{
  "num_hidden_layers": 14,
  "hidden_size": 256,
  "num_attention_heads": 6,
  "num_key_value_heads": 3,
  "head_dim": 64,
  "intermediate_size": 704,
  "vocab_size": 1024,
  "hidden_act": "swiglu",
  "norm": "rmsnorm",
  "norm_place": "pre",
  "norm_eps": 1e-05,
  "positions": "rope",
  "rope_theta": 43800.0,
  "rope_fraction": 1.0,
  "qk_norm": true,
  "attn_scale": 0.125,
  "bias": "none",
  "tie_word_embeddings": false,
  "parallel_block": false,
  "init": "normal",
  "init_std_qkv": 0.0451,
  "init_std_o": 0.00695,
  "init_std_up": 0.0451,
  "init_std_down": 0.00513,
  "optimizer": "adamw",
  "learning_rate": 0.00285,
  "lr_mult_qkv": 0.7,
  "beta1": 0.9,
  "beta2": 0.99,
  "lr_head": 0.0128,
  "warmup_steps": 436,
  "schedule": "wsd",
  "decay_fraction": 0.675,
  "decay_shape": "linear",
  "final_lr_fraction": 0.0,
  "batch_tokens": 131072,
  "max_seq_len": 512,
  "doc_mask": true,
  "train_tokens": 729700000,
  "max_steps": 5568,
  "dataset": "wikipedia_en"
}
Each number is 50 + 10 x the weight over its row's rms, rounded and kept within 0 to 99. Layers, rows and columns count from 0. The size before them is the row's rms in percent of the matrix's.

# layer 6 MLP up, 704x256, rms 0.114, rows 440-465, columns 0-127
098:54 46 60 54 51 58 50 62 52 52 59 45 51 50 33 46 28 57 49 49 48 43 64 67 42 32 49 46 34 48 51 52 43 72 44 51 29 52 63 51 47 70 53 46 56 60 48 57 54 46 35 65 40 66 50 45 53 88 54 44 46 47 44 55 61 49 62 50 38 52 39 54 45 44 55 31 52 57 51 48 49 49 83 46 50 42 41 42 37 61 57 46 62 52 48 51 46 45 54 55 55 37 33 65 60 46 62 49 47 55 62 47 41 53 29 50 51 49 50 45 50 39 36 40 36 66 44 62
101:36 47 44 45 41 60 67 56 28 42 52 55 52 40 48 57 53 69 53 67 64 55 52 50 46 52 43 46 53 55 57 43 50 40 47 45 51 56 51 65 51 57 47 76 49 56 36 28 44 43 43 37 50 56 62 45 58 46 64 51 41 48 62 62 43 56 56 57 46 54 52 48 68 44 38 40 58 37 58 32 62 47 34 65 62 54 56 40 64 59 52 64 51 46 55 52 42 57 50 63 52 48 53 38 57 55 40 49 62 54 58 45 51 48 57 59 36 42 52 53 57 63 41 46 49 54 44 34
094:44 55 57 50 47 74 43 45 40 48 51 47 66 71 54 56 29 37 45 65 44 40 30 59 51 51 53 58 63 53 54 52 46 55 48 44 55 47 36 62 42 53 45 39 51 35 39 43 50 45 49 41 48 58 57 42 57 52 44 34 65 46 63 49 66 52 66 45 37 49 45 64 40 46 57 53 61 32 61 45 51 46 39 67 68 56 49 36 49 23 39 44 51 61 31 38 43 49 48 58 57 46 53 61 56 53 38 57 63 45 43 32 67 28 23 34 50 52 55 35 52 51 41 63 52 44 57 62
098:53 59 59 52 49 52 50 46 47 50 41 63 49 52 53 46 51 61 62 48 53 40 49 50 68 43 42 48 31 45 62 40 49 46 48 60 57 46 55 67 47 45 37 45 60 61 50 39 63 61 46 38 52 64 48 50 62 47 64 51 36 49 51 43 46 49 42 66 21 52 67 25 57 49 40 38 50 50 68 40 59 37 59 45 48 40 60 68 48 52 54 61 51 41 39 62 54 44 60 47 61 40 60 48 48 39 38 57 51 49 51 50 29 58 43 48 43 37 65 45 44 65 42 55 44 61 78 45
100:50 42 21 55 38 58 62 50 43 40 60 46 44 67 48 55 36 41 31 35 42 51 55 50 53 46 61 37 38 51 40 50 51 52 59 43 72 55 48 46 51 54 37 51 51 47 55 65 70 42 52 51 51 51 53 48 54 38 36 38 45 36 43 46 47 39 57 53 19 48 51 32 56 61 47 58 57 56 52 71 59 53 54 54 54 42 39 42 60 45 58 39 46 47 46 54 52 37 36 59 37 50 41 60 55 52 43 45 58 58 58 46 50 61 42 29 70 45 64 45 61 50 46 47 45 46 50 49
100:63 57 49 43 56 44 45 63 65 36 43 51 71 46 51 47 50 36 51 42 40 53 31 58 48 34 53 54 57 59 60 46 68 62 64 59 36 53 41 62 75 64 65 49 55 27 42 43 55 57 49 59 58 68 48 45 57 38 24 54 41 46 34 53 33 55 46 34 58 37 61 47 62 64 43 43 48 33 49 54 54 35 48 68 40 48 39 55 47 52 51 37 45 57 36 61 57 47 45 42 49 46 49 52 64 51 37 49 48 50 51 59 60 54 81 69 52 52 39 59 44 51 56 58 41 44 54 57
095:45 49 35 40 59 52 59 69 35 49 33 49 60 52 47 54 46 42 42 43 64 59 36 42 44 75 39 49 65 42 50 56 49 41 49 42 49 38 55 64 47 40 39 50 54 61 44 53 61 44 33 56 50 54 21 51 43 39 57 51 58 62 58 44 51 55 52 39 43 57 48 42 44 46 60 57 48 69 42 62 64 46 53 60 27 48 56 49 63 64 54 68 58 56 39 47 48 47 42 40 52 50 51 57 60 46 38 54 61 58 46 44 41 39 59 50 63 50 32 49 56 51 50 46 41 49 46 46
103:38 37 61 73 55 48 47 53 39 44 45 60 73 33 59 50 65 61 57 65 50 63 51 35 53 53 67 52 45 68 50 48 44 48 49 53 54 60 46 41 36 53 49 41 73 50 78 44 45 40 42 56 41 46 63 68 60 55 33 40 69 43 54 43 45 56 65 57 63 52 32 55 51 39 52 41 50 44 62 56 53 37 53 53 38 52 37 81 54 44 63 61 66 47 34 42 57 49 56 67 49 35 49 41 22 44 36 49 47 50 57 53 46 42 50 50 58 58 43 52 54 49 57 51 49 38 42 46
100:54 54 48 49 44 48 71 40 50 29 44 64 32 58 47 60 51 55 51 42 68 46 41 60 45 52 30 54 65 56 58 43 55 39 43 60 56 50 46 53 62 61 67 68 48 51 38 55 54 23 61 56 56 45 41 46 59 56 69 48 52 40 54 60 55 40 50 34 54 41 50 55 37 30 31 39 51 76 68 49 43 47 44 44 46 54 59 56 53 70 33 54 54 41 43 44 54 64 52 53 45 62 49 57 61 45 58 43 55 33 44 47 39 45 67 54 44 64 52 41 38 42 41 54 49 63 32 68
099:45 58 42 38 69 50 43 53 39 62 63 34 48 42 44 45 37 47 41 50 43 57 49 35 48 59 52 52 48 41 47 61 47 43 59 50 61 42 50 56 41 54 64 49 57 68 53 34 47 53 39 61 61 63 52 59 60 44 51 53 59 33 47 56 60 51 26 70 51 61 56 67 55 50 53 54 50 45 61 48 42 36 57 49 32 65 36 69 54 47 59 53 55 65 65 58 60 50 50 43 55 39 40 62 52 56 48 49 53 46 55 58 30 62 38 39 67 40 65 43 32 59 53 52 41 57 54 52
103:39 34 52 63 37 43 46 64 52 55 32 46 76 66 54 58 61 48 38 51 46 69 55 48 51 32 45 71 42 59 43 53 52 47 33 61 51 39 46 58 52 58 57 74 54 55 71 44 69 61 50 64 36 60 47 53 47 60 42 36 58 44 47 48 50 47 45 53 39 64 78 48 69 39 56 54 37 61 46 49 53 44 37 48 59 46 45 55 38 53 40 55 54 43 52 32 42 42 51 43 47 65 50 55 67 59 61 47 31 37 51 72 61 33 35 55 63 36 61 45 55 55 64 70 60 56 50 44
102:66 47 65 64 46 41 36 38 65 59 39 55 59 47 48 45 37 44 57 46 57 38 43 52 58 42 56 35 42 59 34 65 44 54 45 43 44 48 31 40 54 64 52 41 51 54 28 62 48 54 32 46 56 45 41 36 45 73 59 55 42 62 60 70 53 58 51 58 45 38 63 27 48 39 49 61 26 34 41 53 44 44 52 49 50 53 50 67 45 55 51 60 56 51 56 43 62 40 54 44 45 51 45 57 64 59 42 51 52 64 43 59 56 42 36 50 54 70 47 53 53 51 60 58 50 56 49 48
098:50 53 56 35 40 59 44 47 49 46 51 66 47 47 49 50 45 48 48 56 37 49 75 67 33 49 48 35 51 57 58 40 33 60 66 50 50 63 40 43 49 44 58 60 52 66 53 48 59 41 58 47 55 55 66 41 49 58 41 42 33 55 54 59 58 44 34 57 44 51 31 31 63 65 56 51 49 39 64 35 50 31 55 54 51 59 47 53 46 61 30 54 41 62 45 52 55 49 63 69 50 58 43 54 47 52 48 62 65 37 48 71 72 40 54 45 54 33 45 40 50 43 40 41 54 56 43 51
103:51 24 52 50 62 54 44 52 56 45 56 54 42 37 61 34 44 56 61 48 38 48 46 54 54 44 50 49 48 46 59 56 33 35 44 53 89 56 46 56 46 54 81 41 50 53 63 51 55 69 41 74 49 44 40 41 47 35 62 22 53 36 42 47 39 34 45 58 48 38 66 56 49 51 56 59 28 56 44 50 49 46 49 37 42 44 53 54 46 32 48 63 57 52 46 40 53 50 48 58 37 51 50 49 44 43 30 55 49 49 46 67 62 50 40 40 45 52 46 50 45 58 65 72 38 40 54 33
099:68 50 40 49 50 45 55 45 41 39 32 48 57 51 67 48 64 43 49 60 35 46 39 61 35 65 53 68 37 63 58 56 44 50 72 51 61 42 30 53 55 46 59 52 42 38 38 61 49 54 48 41 55 44 44 57 53 44 43 63 63 45 42 44 52 40 57 44 54 49 49 62 62 42 68 44 49 51 60 26 60 51 53 49 51 48 43 50 32 63 41 46 54 60 51 40 37 32 49 50 65 33 56 54 55 48 44 59 54 46 57 48 43 50 46 50 59 55 55 45 37 47 40 71 49 45 34 45
106:52 50 23 49 49 63 57 56 50 48 45 53 58 59 58 38 52 55 48 57 46 41 65 60 60 31 45 55 35 56 52 65 43 51 49 56 55 64 54 61 79 47 47 48 49 28 51 42 65 42 46 47 40 29 55 50 45 42 40 37 43 48 39 48 45 35 66 35 49 56 40 47 47 56 42 52 36 50 48 51 56 38 36 49 51 53 61 49 39 44 61 48 40 46 47 27 55 38 62 72 40 41 48 66 47 47 39 57 63 39 57 44 47 47 42 47 57 60 38 47 49 33 64 48 61 45 57 68
102:37 44 30 46 49 46 45 38 51 54 60 54 54 56 64 51 45 39 38 42 37 54 62 39 56 49 62 61 31 75 50 49 30 61 45 42 53 50 55 45 60 46 43 40 59 49 48 51 62 32 48 38 59 36 56 45 54 47 71 47 49 50 40 43 40 45 50 39 48 51 42 52 22 49 77 53 37 56 50 32 57 35 58 33 40 62 55 61 60 51 47 59 39 33 57 52 61 52 39 54 46 42 49 52 49 47 43 50 36 44 61 49 41 61 49 47 49 24 63 54 58 41 72 51 64 61 54 65
101:47 76 46 50 45 46 59 62 45 56 46 47 36 54 41 55 42 64 53 51 42 62 51 57 55 55 50 62 52 40 30 53 59 47 59 36 42 63 47 61 49 37 52 47 55 51 64 69 68 71 63 63 30 57 59 43 55 49 64 51 33 59 65 41 42 40 69 42 51 39 54 40 39 31 33 48 68 58 38 54 64 53 48 45 38 39 56 57 51 68 73 52 53 62 69 49 42 39 54 56 47 51 46 57 41 55 64 30 50 47 52 49 43 62 56 62 44 71 41 61 51 60 59 37 40 47 39 63
097:53 50 49 45 40 58 44 55 35 46 63 48 48 48 63 52 47 45 57 58 58 49 59 42 56 45 58 53 36 52 58 54 67 42 61 47 65 46 46 56 35 58 54 48 56 44 47 42 51 37 49 47 53 42 78 55 54 75 65 50 40 53 50 81 73 42 44 54 50 64 60 47 53 46 42 41 57 49 57 54 56 47 47 50 55 56 49 50 37 46 50 71 59 36 48 59 33 41 43 39 30 42 59 62 62 61 57 41 57 60 66 55 29 40 58 67 47 57 48 37 41 43 52 44 58 59 44 50
099:42 58 56 54 31 60 50 40 69 50 48 60 40 31 43 50 55 43 53 57 43 50 53 51 59 51 55 48 59 63 50 35 30 38 49 48 33 47 67 32 40 47 37 47 45 47 57 66 49 42 43 36 37 49 42 43 52 50 48 35 42 44 52 44 38 49 56 55 45 56 41 47 61 57 47 45 60 46 43 55 35 45 35 53 58 34 48 57 47 69 54 54 46 56 49 60 76 44 45 53 37 47 67 37 52 75 51 26 62 40 66 52 24 34 62 46 51 59 56 59 56 29 58 54 48 49 39 53
100:59 69 52 49 68 51 49 53 42 54 53 51 30 29 54 38 61 62 60 46 51 58 61 43 59 49 63 35 53 64 41 60 52 62 33 64 61 59 43 58 55 62 52 50 55 35 52 53 46 33 62 37 53 52 25 42 47 24 44 70 54 42 40 39 38 49 37 65 65 44 50 60 56 55 47 51 65 44 55 44 53 49 51 62 46 15 53 49 45 44 55 32 46 60 61 53 38 42 61 51 65 70 37 46 59 41 51 64 40 63 47 49 41 58 65 55 47 52 49 56 55 65 68 23 53 43 52 50
099:38 40 57 54 57 47 40 54 38 44 58 44 47 36 34 49 35 74 76 40 55 36 43 37 44 60 56 56 35 47 45 41 46 60 50 57 40 46 54 37 55 49 69 64 43 34 48 67 50 59 43 49 51 69 32 50 56 43 44 67 39 37 52 66 52 43 53 60 63 38 52 48 48 43 36 56 48 39 61 35 61 39 54 38 50 50 61 46 37 49 40 37 55 48 37 42 33 53 60 47 44 62 54 26 48 35 46 50 54 46 63 47 41 59 64 57 66 49 49 55 52 58 51 54 52 43 49 43
104:50 63 43 48 64 39 52 42 33 52 45 31 43 43 50 63 45 47 39 38 44 51 35 44 53 55 48 43 42 52 68 44 53 49 51 53 64 53 44 36 54 55 47 47 49 55 51 53 53 60 46 48 59 49 50 57 46 61 41 41 35 44 39 45 65 44 61 51 61 59 55 61 45 30 41 63 40 42 32 52 55 19 43 46 50 53 65 43 49 41 44 63 51 45 53 46 51 60 51 50 59 50 54 57 53 58 35 61 59 49 54 59 48 53 48 54 35 73 53 45 40 58 66 51 70 50 43 28
102:70 67 57 68 43 56 58 52 65 52 42 37 60 55 43 43 46 28 68 39 49 70 38 42 46 63 45 34 49 61 42 65 59 52 58 40 61 44 57 58 55 53 45 45 53 57 70 39 51 55 57 53 65 45 55 31 51 60 45 62 40 45 62 43 60 48 40 52 57 52 67 32 46 59 57 54 55 50 58 54 42 43 43 38 66 39 45 35 52 45 45 51 61 47 52 46 49 60 53 54 46 58 53 42 50 56 45 38 42 51 51 68 61 66 41 48 50 65 47 73 48 51 58 35 44 49 59 58
101:51 43 51 48 54 48 39 59 58 45 39 50 53 41 56 53 55 43 59 46 58 47 45 43 63 44 47 57 62 53 41 61 64 50 47 52 43 38 50 48 54 68 39 44 54 48 33 35 45 31 50 50 50 60 45 76 47 52 46 65 57 44 63 56 35 51 43 35 55 47 55 34 52 52 51 61 68 66 41 47 50 52 60 48 27 41 50 47 37 54 45 35 53 50 58 70 53 51 55 52 44 47 50 41 46 41 54 41 56 44 55 44 49 29 49 64 58 28 56 31 51 37 43 25 58 49 46 50
109:52 59 65 65 41 41 50 51 58 54 22 32 52 58 55 42 50 50 37 48 44 60 44 73 39 54 45 59 50 61 51 47 68 37 63 47 51 40 60 42 52 57 71 47 67 41 67 44 42 46 50 54 58 29 52 58 48 41 47 60 37 46 64 51 49 34 73 45 52 57 44 59 56 54 71 57 53 65 31 36 35 53 31 51 45 53 53 65 35 43 40 42 50 58 34 50 50 46 58 36 54 56 42 40 40 49 47 45 42 50 56 44 65 27 49 30 49 48 63 35 47 44 35 49 68 39 34 39